python train.py --bias="all" --init_std_qkv=0.0316 --init_std_down=0.0 --grad_clip=2.0 --warmup_steps=200 --train_tokens=207200000
Each number is 128 + 32 x the weight over its row's rms, rounded and kept within 0 to 255. Layers, rows and columns count from 0. Numbers have three digits each. The size before them is the row's rms in percent of the matrix's.

# down: layer 6 MLP down (transposed), 768x192, rms 0.0983, rows 172-240, columns 96-191
# up: layer 6 MLP up, 768x192, rms 0.146, rows 173-241, columns 96-191
down172 090:167078177091150133103152098154097132135050115113107086084114171144142090114128056155137113158116152208127147113063146187146094093159140145100067148096141109117134062132113082117140114144097174169124101104198112095155097112090152143094091067173123147076108059110095137146145131159118141110
up173 093:133123092061144123086131147142187124119150174164132141174167176217137147131147117088084146162120164171114150093150184087123091119088087072129153158121119140136110121164105148131067106126124163143117094114159166110104117105158091133201129182136146124079195096147149150153126087143108140097
down173 091:124108118167108162099127116102058143149147094107135108090123117060115147131124121104090149122163125073135049148110064169144147073131112162099108108143130125108138127130140108097198131116132121125092175094131097117181129106125139117053162047139109109131121169109132088075097128109152117163
up174 101:132181174148070132090134123114174079170181117123113170146164094116110075098109072110136109145167117126164106137149101168098094140134165151124175158111151139166155173203122110154108139153113047153176207148104171066138095100176130145101112168118093184095163120107116095143148152123104133161
down174 104:161158163179155129086179155159145115143198149144133144060102187141104174074083052149142118098128083133137167193123137110089148178131182119124131125092116118178218149173154131141097130136072082073183112153093066116129198101149123179112107209104118142095175115140122139122099151080134114060
up175 105:121138103142099109161110096090056056139074151203090186132134081138105145174174121119083117162132125127142146150133068144190122127106091077124126144158096051112107120144110137150158190112101151113121130154176110115070088096077157138067196148203152130112128131099134165089161157170148162164
down175 100:103086113148138144135117185125155142090101120122117090129144148147138077116104140151167096083182229187122132127087184145105112105129121171081103131148080126132152081160094106087149112135096137153176129131140113138162165104060115098119095112073104142063093160144122112165142093077176177132
up176 102:179103125085122139159071116106156086157114084166130174071120078106122095161187164085160128096057142169162121098131212092095113153154126095170123133188116173149125115127158103185184150117126134135111118082149132166116098133086144154201085127109146120146101130150148137123135135080140081146
down176 103:123152142076141166110145126151082127144113126139103119114074148128128149078130087099127132107086102107087109139115108128143143091168098180143185095105098114065142083074065115183199129104142107138120131133102117112161148133199160080159142164068140076124105146098149144166110135170115131108
up177 100:122125144165148171129122092181113137144162160132057158134117082130116097155156042119199128127143087122137123127128121128093074110183099177144154111182185109082104151138140118147121098169089095065123152118144084157188115145109132175148097137143091187132138109149106152146167186106102126100
down177 086:103085083108088135131137154115104106114118080112154079170155101093194136156068204114046129143129136153147138115144171162185193112055128092097129159125091144176134123144127098091153124121139138139129156131107181086092127160112148084092146099107131080108118146187128151164095084161154131148
up178 101:125084149116114126188185107140067126137176163158104075139127158106186117148174148125078074137105130085046151124129098096130133169188092111162110130176109163126138144095063124156156106159127112122147103076088142165119124175136141118179110140106086153120190102083121165162144128133150157117
down178 093:164144104146119162122143191138168089136144147093124139186124084109145076172154152102112147077106057096129052111152138184155122160141192141161177145142140104130103109157119181170087122157084131177122096116084150157135129174124114066094094130122119158110212152099169126145097154148146128091
up179 078:175166108091136086125162117094045114160161166141083115107149078132124096156165109112104126131173128153089053092102133105198126124079175121112073076088145113162121104102141161107184142148128177114149118143128140095105084137130105113090135157180132126055120075110147121163117133144139111139
down179 072:162193177070106058130143133135089070187138149120067119129103150133166112185123083083092114139081118198093055105072155084150130132109154144091085089104113123175084110117132181102138121142086108085155136116133144095089117123152134113114109184117133094109176045026065123168115093157163117158
up180 099:121097130127144153160160142107122110018092176149126178116097177164130085170104115079169181110063109103128130103144138110145073123098108184108085171074118104142063187120134113151154149154106134144177114160108127104137126127129135131134139159139111135145144174121173147162161131144120091125
down180 104:110153126136131104085137133093097163141177142116133136133136064118100069132174133114199166162095159087097180154173096097122138119174101119083134114119176095156161143105185108094058108133221171165142179070101120118196092105092139099089128135178100094087051081135126173110131170115130095136
up181 100:156186136108178095126119121122128127114131127171164150123168082121126091196158171196098105160107139156173173167167136145118175175125101135121106093100131096072125141132119139097219161157173145117138094080082081094104123103122118123043109127118131174104123144128153114048178106182074124078
down181 114:139140145087150139139144162153104166134129143149129164174081185112180149163152142139116095103152100117094097130185110094086125118181124146130071086130094089153113098100096086077202071112118113141125144133123135104117165164163148158135084128151117192116128109171097091104141119174102156128
up182 109:138109126158104051110144125105096130146104087146116116099171197130135196086106115155183093172108178177142092076148066118114052162064172114160164137110125064147082106120144141108106174096093187127092096128165129190099141112135066119169159132120140146111170164095145175161131106116135146196
down182 118:126080156123113159121138079155114160117116122131103118135096114081126195177191149111160148181127124151117138095118148112163126142169160187141119140095121157128148147109106142099163071106134183063131125161114132237131125111148168134112150136228133152118078056109134120159163142152114116129
up183 105:120158160048134141121080106166044192172129135117113092135122110094116093172130117076100107098119136120150131177135110092155080128175155154117176110172162116190148097120156132143157117076154193131150135076153096114132178109116154121144118076113172128122137077180120095163142154154112086101
down183 111:163160139120129136156165134091158103124148166121128172163154158108113122097111143149123116160103174088099100116127138193085141106151108104118070117179109092139053152121155151083122141136114043125163125127169152076114083183145134182127115122099160121105180107100126167114126144157138138179
up184 099:105100141118123129152129166114144130102154114132131143104171158148126120173130122111202111087113112171112076119109129133133156095140119159078135208085168115125123128117162109120139121174118109135131190131144112159081110095060107150166144120176123067160129099160113144138159144129113121152
down184 099:176121100187074133102136081109166146144101164123174104156127094084126158049112155076065089118109099116098181137159158132157071127183126153124122166145167160149149105112082111133052144144150113120123138076090117150170123136123163096148136152087114152074098131107156149129130147137154213115
up185 092:180086052071157149182183167134112095106124139110082108142102173098099164143093144114117076125069120142086161093111144138102131157169180175182140124168168143134123104110158125096112138160142122158113115117204113173173149164123124111065143104144095086114151104148159103104140149131138106140
down185 085:113163130128123134128129171120095107168142112135134066136197117151108125054125117099163127093096089102133089200140061103101150133119152170100168117165101134067094142155114109167130116152178059207148181147105125162115114164150137108137152122139140174131104211137147116170070165131116157104
up186 100:167100199156145132149096076115145110148162107118091111213111082175137082061091120140101114165201080040127124079142143142141134073181141138127124081113183092082140171108100114147101120173107074080144076173088123173131086187163121140132118162122142053176138163150077145074129130092154114110
down186 102:090179086101142101128140034147109132110213051117074101141142163170133117114131106116170157110131084112146114154102107075120174112113111106172052127111169086104181108113114140193095101125161136126130116148153161152134175124116146117141174138131093121115106125144194152073141134165159115072
up187 101:184128149137109135143095119128068165087123160141094158135107155125148070125097142186143126114065126096117111174088130175159118108131190160125118155104125080114099116133160108110094198143118107150137168213154121097098154166096122174102110136117161121091096142146133150175092155146138150139
down187 105:077149113138155160158144071123104100116186138125109091079152201133150147113079139120138109127118153083124168139141092146126090175143165106139083137100114143052162135102119168131130083081150101123124164128109093181153095103178127086163056138126106168169122133151042195157146088112078173117
up188 091:062137153119088120131160157117103170137117091161111112178188131115093148120048073159150104053177138137139163123164112113071177142022149109131129163113113131092098123173190108138120142101124184131159085127146154180101125151073160075119132132145120112134142055109146168110141119082152083183
down188 080:191116121142161132116087137093110132157130150054134136089092097139143128135211196070121124232101114155111106119107104144170052154200131136113151084156132077162142135119083123105125118150109102105119164112084108072138137094175097185150128104103163139137110193134128103132116173174119167077
up189 099:082112137148142124131135177104127123140169126160110089135148149110117132155141160184080082137093059112079094149188174137108178073175169113101162077158126111122092070125142127112144155110101128156172098081141145113195090111117156138143187119145129072128103135174172075098150051152145094064
down189 092:199134105106107133142127079166136097136072165116152147158124114184132138091166096071136150113163151131188148149088097100132091169071085133154066174100137103161151191118145091101120103164153147154101136170124123141096149141096055148128124116106136128142108122104068150133088209115125156179
up190 102:170121119117193176083182140070087130057151134123132130101122165184186111127103109133127167121105114171187131095130150116068147087114128146170106082143135092181117129191150117095098132123151160112062095130150096156115157116145107163172132115077097132136173116087175200100129087103102160116
down190 110:122080080115159108146125167116131119108084144105073082145111122128168119130040094088126094152094153170069087106124138107102130128115064132048151121158075067145091111115173142110123154068124136110156120085062091111143139111160090119142140188097130123133163149118126079071109157126099138161
up191 110:096163102137093138108158105108103131125139188080102067110161099185165059204120125137131151121118109117140215123119223162140171131136134136093086165075068143113096156129130112087067100132143110121145105151120143134178104157170094133129172158123187129114160128105087106065107137162120177108
down191 113:158122093115123131155144163104058154109096175115135111112170156111180065097119074142165168113112095091138139176144141113092096169147165137121118067148087181095113166129127110145141167141065107140115117094077148188090122112101122111126130122097207176169132136160187104164151096130080146106
up192 106:199208100152150082169128123111113087124110157101120147130154120114070147129161084116083113154179100176116085157116134153135067108058166093182096129070181103125129151101096092141119124074106164126098056111151056138125123125175106120136170131091145116143169063176108146199081150103131112080
down192 109:063114154105112110162121114159123151121149116158109132136090141130125101092138123128139168064138122125119122101110134140151105100081182203167075077142057125155120193091135146111117086095161164128189156118118097124171089064140139086136093098108049123103081120096153099091144171119088086093
up193 093:129107158091078072161117146147102203095054118178129159144164178098133048112117169147148125117137123076126102139144158102128129142125164151138123156132104180111187103104152179144124107079140079099171143120127126104141124115181110164091126106115118157118124154164124120118084196146101092143
down193 095:142142093135104138124180157156084131086148103120150165110115116113075119100159129136112114207181126149121147079132128085134115110144146098119111123123209101121156156061066146081172118122164146217147118096096132070151056132122135117122130150133206130144133172169143206161152164158138157093
up194 108:112135150181163148183107142172100044101049196164089103147152144174090120183175111104186146089115099159125128136134153161126061150145141172149073128119145162091138150074136129169122142063122090119142143128102103078113127158087129128139120146161145146131133131130143135173108073128128140135
down194 105:097135113073167111107103165093137170123189123109135084055162150083126073148158145146090151121118203123176132141102132152154158180135125112094090131117124075119076084124112084085053113124124159128144116093092113140106167116172157164126140072134148105115103130164104122128141177159125135139
up195 106:189167084118153087161114116186109104124102168156183104172144110124112163095083058099169135139149135092170155148095117095090158076082132120140142107096107157107116169129130094124082107153199117132146103058097103173119131150124121136108051142113169129163164184126152133111146136103165065074
down195 107:156076125119094158149134058100209117149115120134147147123110167097172103101174082159100101109135027163140099163085129087125075138166093126187124099139132150142157147106080148095087139164134099098128113225088110185172173131084108107178159123134080108067123132142116095139129134130169078126
up196 098:129190160087111115155147181184120148108102156136165183096130150096106095138121084120136097152170133105147131152093109125134145202122118114138114120121114199183118199166084150133180051166075154062131213079141143120137164118121149091131098136137142175116106107097154134099121149113091082144
down196 108:133105145117167122130130099061123065028136151133089092165144096154148179096081119159100171061145194140137087125154103133125116116087157160066062141160121112149127143071146099086103166146124138117175050183113119113122135136111112139117148097103114159147153207101117133138193136097134127158
up197 100:134141150124173072070186092189120085176129100162122125096066117140108102162138146152132168129136078082131090139148155157145111120125157150087044154108159102213107185106106130085123159160107151164172180173092096132089110139123122167076111137123139119131121108171091150097118126103152057103
down197 115:151124171129130162069129100047076155089091099159122078147140127059136112104108124093143115118137149142163149090141111131128160115154093115097155136091129147105091122138134092157104108155092120133125146145098111114189169137179101094124106153115116129141123083049123154093089113172161143181
up198 103:139172091136119155144142100108154141200146165089142145121087097159123061107120111087167086116197075079169106181182110134134167119144063099109112076217130067173159078148129131112115106128121162107128124125092123100080113094169082127142084168131141107136136090115134112154130182107112090101
down198 100:120062136105131116068124122232092114069174084108124123164157156156125118113157117107139083053108120139089098073083124166098084158182135112133081126133142138091146129109097194128105112191114104137153147169155161159244107148124134121127160107129095165109080120123077093089138119152136125103
up199 098:111146147080122079128182130154107174121124137124157158171197150077166062108153118126117153152121098119126101175104077084104128143101105149117110159130131137118132166144080177164133098123103091158138145099122163129126098066129106110158198103134113144096177080148111103136140149173119081140
down199 098:148124124108141183076110124099055183131111088092173127138179102121073122125164146099124112125121127124142140128149107140112124176111100093099093122121128108110128160040105105120154125140182101217064114129147167117182095137114166059149148138122155175161115141150123198130146132161146167081
up200 105:115172158160197129119141165100151116157078159212156144122097183135128136150149168141073129130172122145106081144125134054151126145147141115153143137131106141125150137090110121126248143114099109134163134197130136129051079150158137121130121138117098157157082112122132071102124115096097194121
down200 109:096153108097104152118139096106155110088106090092154088105163134107148102154111105165107139154105137063058148115143120151131208113150174177099156106107158151148146163139101146138049103128138140112115130093151140108168137090090115077138102090157175190106181065124137131098152123098166097163
up201 107:133099077104168109102147114138129093138152107127128113169131131070144129123134090205108116135181084142129138115189177123096103096130108143121170072112122120112128122112024124120176082156127134167147094073115117128147045144185132079035132168137109156103204148139101117122127125152153079161
down201 117:120146071164116142133094105127166114099071069155073128121153124116152177096164104103136095125134097106140206192136079156100126132129094146105112173064118152178168122117117148200058101136125172120114112118151126106124108118158133083127137083144184138120187043140125142165161100106139120112
up202 101:119040122065089134162143161142123145141140115118082141102124159136069112185174165175140099111130114123096233094190174081079156129143153132170122107103175149106116119146098072049142163069143116110102129195134185059135125155133113056128143125085109141105181174111144121131164127143122153171
down202 105:180163123102113104104123124145073113147075098158168154115129118127087059102107096181046165157144149108124084142117130162102124116084157078154144155154090157109093120114151108105187150171157108109096095092138138108157090137066105066151184115126121096153139150090082188138156102196120078131
up203 103:141145188161114100135109123189143151185138122072077092133159107151098136137127105195142116126130111077124071129122131216081096105082112144187120100128135153070057147110183113175108171142126104138065131212184119106110123115154127059142112141156132153155159126103127111099127108099135115125
down203 112:145121088102150108109141150105132135080090132169101149181116121166121092159139149137101137077076135147177122173123164084144093140144124126089156122083153074145188119133113158079152082123080149089123102088122153213109188167104183117146090098036133118129140149115131184116151131100162100205
up204 095:141074062122159125103096090110098191171116109106142103159135151121096154171139063118115160115113127130144174039087192045109132145119133059118135122151084126110117165180119079096115134142134096162090080090152128153139068094082182161099174088144147141119156135121127117140155122025143087157
down204 089:112195165095095123137195074076113090157152142156079152139074129128143142102097196138111143123108103155136101175148073198127118093135148180142122121109142111154159150132158209090106141105095128129150169132081170163122168135180057107165118126073114077087146128146125124153065120196073142132
up205 107:175144149183130154152134105179142141104128090099099151134077114084137119169063165142106113160129142172085095105151134080133139182121074147118119150110144106104091146096184170156149118130104152106178130120139173139132106109066119164130113155138136130094186094141121136121185132105109144187
down205 110:187133149159147089114141105104163120119109089154164120076216156117122140089161157120221173102146131159140131207142198140137093145130096074190104146084156105145082108060129119099130058118141120143146133135131147128139107115127120150086037092102124100157120074096166133098162188157121123121
up206 096:110124118147092154121117157138112061120110111110121165115112138106118110160136158137133115113105128077052149147138169187141112076135122190105113150126121131156162133109110063129156160099149139109157091134153104039169194152137159116151148083061141163119137175150163182075149089078171166135
down206 094:129121124139092153102084103170105161144136165141137131185082130122150085119151053136084164123081086153129162114131140096117140175181118053155134155116164146056172132095094182109124148186123141086080133124131168149118140114240133110129118085179128161167176139121160080105125184174093104144
up207 105:118155166143099177077121120150165086137178149139151161129076091114176115140093118104147064098132128139107133111086131151121116115135207103124114104144100138152125163093111130093130093128142122142172212134109126060170151138120085152115161084103150147157121137149098034129147180084082074172
down207 096:107138128134106109130104085114131088149115128113150103165115100143175144130067113115108141173109083119102190156131156098026103137082140137100131104052123140145127132109066168110181140113107095099158086173114112177162123163128083116110131165136062153152121156126131137086069101088157115090
up208 095:139148038101112106124162172084183073118049102135135133102103209137079129116160089149146143141126050104103167104122174095112124115108101123109122187097111134093155116160111110130138126153099166120165112146089109105153112181155120130089133117170117183142181150086165100121166130133186100109
down208 087:127150168125133134113097084160177106121179144127141102167102146176191154181091140145120163118100153116141150086124086143128100087101196114116117101062100092129137120085136124094156167148151141100135065122165164202123171135100126123075157147093129073094119081155101118122151137166078161126
up209 097:137171117150065142114101140144112116209124126123124093122144159109070140070158046162075148193179143128144170156131109058117169113160100125172131126138105126125166170153072109206144109167072130128152126101157131153128096178150110088148120098107103177152148123107142105108095176109151081114
down209 087:116111104105131087154117064141110146128132156106079117114154090107173148128106152122214180024122086104141117114092130103155136064098126118095188093082140106170100111164157130092135155116156213098153150165111170126067119113094151129135068115090093109149077105117125124144171155105072132121
up210 099:182115161062138172173138173125058122103147085166166145111109102086168117201108106118173154116053135096085153138133134121101150109142176146074164124090156132137103142154124147143205141131124123131115118199152179164162146158109073124126127205115156139161114152165147136155125146146176166132
down210 100:115131108110144114116168097156156186144145108096168151179174141073108123103151239133077098147113083071080130126073136120166176121093143125096165105159071149149140161115099111160125131159157120125089124076103144066198096183122127126168117138149129136193103167171160092141174150119129132117
up211 080:116153118160150111151111178086140134126122137164169154141150173131179129165189113157110080110175049223149136129102120177134100131149174159133110133096104131171180143096077155133131132136128140135072116188165100188132091068151125124094132120091105168151161079137133149166141132080103113104
down211 078:090185123127138094189127157129150126164113122116151143125115114132175061133169173137180161145155063199149149073126074124125097175157151172166109115100138126125124161069127130107096117187095179149080170112135154158113104095122109131097111097053175169189118123105164200138126180109115109144
up212 102:110196106111086154095176191055169151082117140097160081114140133199059164148131113145126050084124109168124100125105133148152140111185123093161118155146137168114139050139142177174132118156082174110132138117207135160070162133115125095126101144179121147107120080138090100136104185131177085186
down212 088:133151128125147206112113142110131104139123166139151105127101147139162096057138107155152133097096195151189093108108146115065097088122076142117142176135128148124110139114153112106103115124164168151127137148117201091124113115158170146143237169170157134119140106102107100094070074164162117090
up213 099:081166126117104092161144130067113139152145149100115168104097079076082090112124072069143142226149139102179066136183102141127146133108113129109197099188139154141145104138116099148155124129020145139131134181124078114135162110186118194135103142116177146153139090107119128116115164152128161107
down213 107:111116128123072169127110116161135125095137114132118104151133110175148143081116087147160073135185186152094116146141168156141100119134098134118124185096120093154076089137091105152115188179108134162114107187137108176106124124136118126151129093085134142154094103053070131141120111142112094176
up214 099:134109091104112127161143119133123095083177157122113117072117132116157090142097139146070114154059132123127115114136099146109121081150139125082101142132140170146113135102145094134124150144176119078037082080146083090142065144172164141163158135162121140150133161147108214173068130135139139088
down214 094:182163144107122123067168127096081149168136142106145137119122107163083068141076130117096081103116140171187159145120131135098187179165053103128155132165094098125153128137094137141149183099080104157122107195150110195093173123159151156127159139119143081105186154142102118104104091117105142171
up215 106:106125129152182163154139104133055125117144113059165142180146162149084147172161072139151136148168114100109143181113125145138113076108178148102109084148125153110125092143115145110142110165126164124128136116085097150153136145103136120066127140159137140113153091111098161096137080159138161159
down215 115:152104107121075056123153147129165118073151147118112167095114149167120157124090131175107117114074101129098138114164139142173119090130149169179144141170102158064115122171143101111165145175211108068118151042178108134077105135156113124116141154125112129099093137123182141128096147139109192105
up216 113:145127113113128155065172153158095130122129203170178088100164131138088169120091159134123131140145122143043069116143145147107117118147124146099099097097123113145125168146156102154113121145109109160134172089060161081129074085116131096096185115109182154131122141156138140125111147067097062184
down216 121:111145120152145104162092093113121111110086151115128171154151125142130073093143150121125149107100122144127152127113113107120131138187061120140074184131122140164172191138099109104076141119145092125121191134095148084103066124090171140135133162136160204122162121128143178124169090093160117141
up217 104:087129159101157121149125109173162132128105113111118114094135134190089105174114101105077147118075127240146150089138194206094181127129162146108151202100113071074074197134129111112109149146148090090110130133160140084143161101128110142114111097177143117159174111148113140159141080095185143152
down217 103:081116170183097048159132153102184118141123155133161138135136167160093172097134130149165058172139126124124120139112092045074117127136186152104098112154174088109072065100133118208122103104131070198101130099181125138095151108124110148190151146133140066119120172142067152091158139113138119111
up218 089:119179174080130080119121117049138147116146091125174076098126108134090093157109081090150178086126091141176153167126145126086137068111022131111134105123219122167173137148144128119141167077110127175111121139140150147122143126143074074189088131153130127114125125128127130134129098177118153068
down218 090:119149110135126136179165074052143083156135112085215067101098067120122111166143116119132102166141083117177114139107172076137135125107123103170127080095163165074170162144080123140100102103123102204167144164074157124095109104124134077090117088123141115127163168066148082110143141093090129064
up219 068:115142069073132158140086118094092156192109149128108126151227141089144126145134103205166108137068105078109141066118161126127109147122131114133107134043144160146134146130092131098077159150107175145169086102163170124126139097113138171126135112073117111120137101137110088138135106130130120122
down219 054:084152065074106138160118160105108115163143135113114090138185195069130116159112075204148095124062104057102137068129173069117092107117128134137132134069140128145142168156106152082059144200099162119160101073119141124101135087132115143102098101114115129123144083101139081141104101109110106148
up220 098:144103153138103119107097163157133110095195114127144104087073132150159100206153087132128106111124085113132096156082071199125115114115109149091085110162137133162155143148072162074142077156130153098156125139102150151176159123143114115135078142107100125136203149095119139160132124055155162186
down220 092:116147081093129155131150101165090150129112132102168151126121147089129145144124126177177105143122087110160142100116125123111177084144104172104163098138141168081156134115095154177098153098105139182084124101141170170084176150083169096042123137132145127117133107122133118170166078133159082146
up221 097:057111110120139121119108170116176148113073098154110179097111111134099138170103056135081077169152141255141108129164094109077163172155140125092203160151126137200133122070074123135097079061161180148121144121131120050087185095134184126132156164099129132127160122099155126165108090150097137076
down221 097:139094137133129124139104097150153112102144136114170152143161129133213212112142133145125134110113100052128092099127144077181090096097089118136091158127143136136091106150126081100208151106154129134128130114165084090155109119130119123096209159112123105136092142116117094136168115139124104139
up222 106:145096129218076154192104047156100123117104102186098166079184126126100103125181178129144156125108091138141108146158092137183166164122138066081097120124126160111090148145124085141161125085132093178192137097194133130118085092140087151161045183108084148150111143110106128190164137095098076121
down222 094:123139150115132157140132185121113090189151097133167176135100171089121138098083125120124104142064147083132156101138148083114130118153133191182151155113116139108196103108131149155119070151098188145080073106063086111141197121146144091148184095139120145148121151084155102068141139143197174099
up223 076:123168075120138116089142108141063166176094170138142103153198090064125125128110086201150106142132095127126097073114123138118107127132174129100162090050103166137137180141056171110115156196139174158178134110126169140101142093110117139108182117131135100122155126166111106130159061129155086101
down223 060:112160100127090102113169176131083127147103165124154125155172180079136100163109083181140068129146102126139124091086120092147155104139142151081163097078102147155109203158047189112091154216106151120152131092087156115101159099086097100143132103117157114128155110110165130121135067113155078159
up224 105:103131110133141098100130183118155073077195058180112122111087129085107157106186142172111120143075166147110086142088089116130183128162157145162097098070124122177147142172056139119155117180107132152117049108131134151095137147103153099062093118164146158131145116160140085128089115175151113109
down224 113:132136086107098130132157151092124155121101144136173138105187198117153127167168161189111144177188120161115110136138145106162121165160089123165130140114101122128153134164118104145131122104093166089144188089125140143196149178160075127100155125085114153125130109168140187123068097144130133159
up225 097:174139128146105152090111145105153139159107120197159125178130128135182137108107113126093104153159117022097133199124090144142125115153108096084131138117155130130122191112128071146143155172174100144154086103115106127108109120115129147131092125150136139167118048119157164141123217202081132115
down225 093:098095139087127180177195143118094123131158161094142101203157115116161111142150094079090061149081154149079116101128193132127149139119126135169094095145118219156090054102146122135187113104108128162125185132099094146151147117144122150133118123090103127127131128112150047093126112090088178130
up226 108:152056108162143168160156129103140074088093069119085143099079192154118169045107167192175121106121100112176171140182125095109098105128137098141102099146092175120126081132137139075127081107108123117084114159107119126133190115113080170129095139156073139075105163183134092174128125121144129108
down226 091:092134163061114086111060068102069147157109168118136155132139070076174135163163111046096156154076147140129098086115079143137108145167144139121124120114135170069114122101126111166128100152107115160140176099115139118127063175134129074037132091142162146136173100146152079108077158082112079121
up227 099:125140138075233132080106093130120108157154183140121169082144127119217098129127075162078183155135142163125113113087132107156090098101065137094102113176133177168147140116094133070092156143113121151148095109134105189153131149119091128163150111142127161119182076142150117153118118090174082094
down227 087:099102119133047170183118116104114130165060120160120137170127114075065146108127150074153120103101123124134171134181129133139189141169132107111159106090123083108117140153154095144149104093147114104106108133118140097113165151133117105088149127098103069099116202117051100077136131180103139143
up228 108:138110090172132103083129103127124097140124110128107136105192178111121096079123141109142119158107179163126083142154112077084104177107134101060101106146065148139133178162094030094165136143154068077115115116189092138165123151180165171202139151089096175137161120107139123133147105088114116152
down228 098:120086114130175115157093135148133166089105144155129075043128155168110141110115159148149122146140150142154139121126130144105191088187151148147154148115133096130151153134134144065042070146151120152146110121082189111152116111121115157085034134117131093107162117150074142163127205092077125077
up229 097:094128105164098152107109120097190152129085127138117181144134083144132169135141129128135143130101082165178100170125171078109174132147119117145143099153086155110091180117130088148121057130101141129115116102129161106127129117146122123160174165107080150079062138126127150175110109123159086140
down229 087:119119142078126066139137120132100091138155128072126114127105175097077081109084138095145075138146210098061151082112070131125027124125133100106103145102132095139133067095154169123109166114108153148137159104150107157099117096110121142078125144141128094148161157190115102074119117112100173122
up230 101:116122125089020082169126118104137126127082217165170114090133133129130089111163127157105093117125146157159130162150125148158106137115183131142132134070164105211161103133172187098142106190180160185059081114132060093156113094104148088119162091098114142055122144171082119140120098144095124161
down230 094:145162118087138105077137088163138157098148079107092149171094125124143148142190174112141128112110148119144118113167176154175130131082100149128184067124085109166107128182122039185136145066126073086132119139077178131150184142132171138088132153131075102144154122133148114058140185109113162146
up231 106:140172118119146102125117117149138109074174122105113154131090113113169090167181083135063112153151101152097153067123113151094145098145155209092124138149104153154083166134109160070064157164150123080154112108121125088138154154129108059126043137152107184127102140094142146094140105091175166140
down231 111:084076131174075136072106143100125094207113137114104134116126113184120133121117109176119100117159094179184117096126139118170140135127173115139087139111108176184120090122077169148173146098062113172133116114149121148150107132155160094098134094101165078164129105161088186136128108133085135068
up232 093:107083092092128096149130140111092116119068143133112143142148170155142125150130132120139119202167166118123191101138191110126110062124088055151138093079078103150175142148143103060160065091137150176177079169060148118175152124162138121087107052141150131087152083101123136143155106113171129083
down232 087:089102187083171132128131133146149145119165178116120168139162113095077077154105073090152166105147180067105071137100110176147145168137114129113100112119116155166088127187114149122109138097139101085066132075139105156126109079149067118103140150100129121157145183132021151128100105137097162149
up233 098:122127131217157150094155139123075108160168162133106120151119145190146146035108148140123085117152138114154112178101140100120182098098079184193149136132144127134065103103094089170158152106033154085128119129120148063137155115114041088152145119198151102105162107111128177106137156145099154174
down233 109:107146147117120198159149150070161101122146116099111103140138142120184153101095108151141138117094084102113128124114091135148126153085145070173062115071125138073150174116127140151132122118062078141112127186086132122081131129135188142069162086187201154123142092164121100165172108180132152096
up234 091:114189116126081110121136147176090138099142119101106156173163147161127114108093115140132115107165118149119167107148116116121164076142175176102097122143100132099156162138132125117162157172194127102095108053131120151120123130150093174190121099067138146118097135112124177139113129182162128080
down234 087:135133125119156186104152087127135137181104147131158091114139101165091091078145105164067128139193091162153182108121127139166133126117131113137116111102142126107166132099085152125199153152179084187169116125157178092184101072130145099131132135131181133136125127136140142145168086209154149162
up235 102:189146138175133177093175118114121162095113127152168103147188109133069081154091143156157162104148129210092106125140107073102160134162149150133146143120095111177136219153150082081122128121090137192136110163084089119122137096201145099095117093125134103127074136100130080160086110120077155083
down235 085:061172148099151106169103140157176051126142133146123106137089151120165186068127087110140071165089153061165134103159115163153109116077101122172133107139158127085119038103125191148144150136161119083095138100137170113128133125088122179171125126146094161133186103144087172076177132161173145143
up236 096:129166110208105125082150141079157115108084131191173177107147140148127084145146143190233144088017098149183108128092132104096141166149137101134147189115061186150102136122105102145165153107137138139169119130135124115084166106094104147096122055138094136130164088163179098146132141117128170119
down236 087:159106168092126188187109151165181118117085121084131134151149069151146135086069093129039128121171141119084163127190129159148078106131087099097117085145146122136155135132169102104158110136117115137065069144148127156077143126153150134174146163136103122173133144177079100169179096159182086190
up237 104:128162113145112085096139134109096075163154160103150114107203135095102107099072089145106127111136068192116131111106098112117140170121136177120103123141082156157170147144080099071091116154073114188124155085148123110148085133143111115198120105110120134088174108109089076171103135173159148146
down237 109:158131152127136137103111112115091126095157088149127108123179183115089183106112200130126124137126128095173198130148111105138090105143105137151104133125113220103155125140144094109124096106153127167138136137092149136201075089149140100085147149121160124102105155043116101140201105094106098158
up238 103:144151127099111159123074078104107137178134168176140209102096075120120109161089143087116112133128112070109121128164097140130061149191104122108114120124162158106104131131096177136127093139095070090181063161176120130126109127168062145155119156136124121159141112116089184117131157098116157110
down238 098:109098141214110088131140134178134114076126103151124095134140126122169102116106145085185131123150147162140126158168134128113121118054131136164131120105144131137142119120151093141146143153104161126107154215115083119121149139134183100134112114116123059109156079114149103103126113098169106122
up239 103:126080165140174094168142134069176171110198082082117070120135075164121150184158128131104118145111112133075145091168157119128167152161165133098094107086144090130142131090136137137166130169152197148080103114102166120175122139133141146130175123094119172129176162110100126167126077159116146136
down239 109:114112119092162140142167091104103067134113135049100071120164124152119140132114096171155140139135110105090129139130110159164112113098180080162095123147125160148128172114122132119136174146127161101142146079125113027096138174074153087110137140134124110109145218063091081138184096176164180154
up240 110:216080168151129095140088094126195085127095175144158156130069140080164169119154123101125101133055187123114104132137132125114102091069131122159183158093128161140061112172074135190105119140098081150164065065110113125144103134155143087068080120132100094115137131136135170134105103120130134113
down240 119:103117133127131109185116111148146133106136179132141087115090157130142210108152143056157153158090075143107051059125112107156130106097177119126131096157167139161121147102160096156131175101136150104140148182139132102158146162176170175111098162145124125095131125086123132147144139079127165074
up241 100:052097101171121146120095087120155069101138102145189133197094117141153130131154116097134158105106100137097119148113102141076086157167139109181103058111154135102162110160171166115078055152078084125154164123137120124160151108138127129117158140139089154126109198205112051163126155101106093147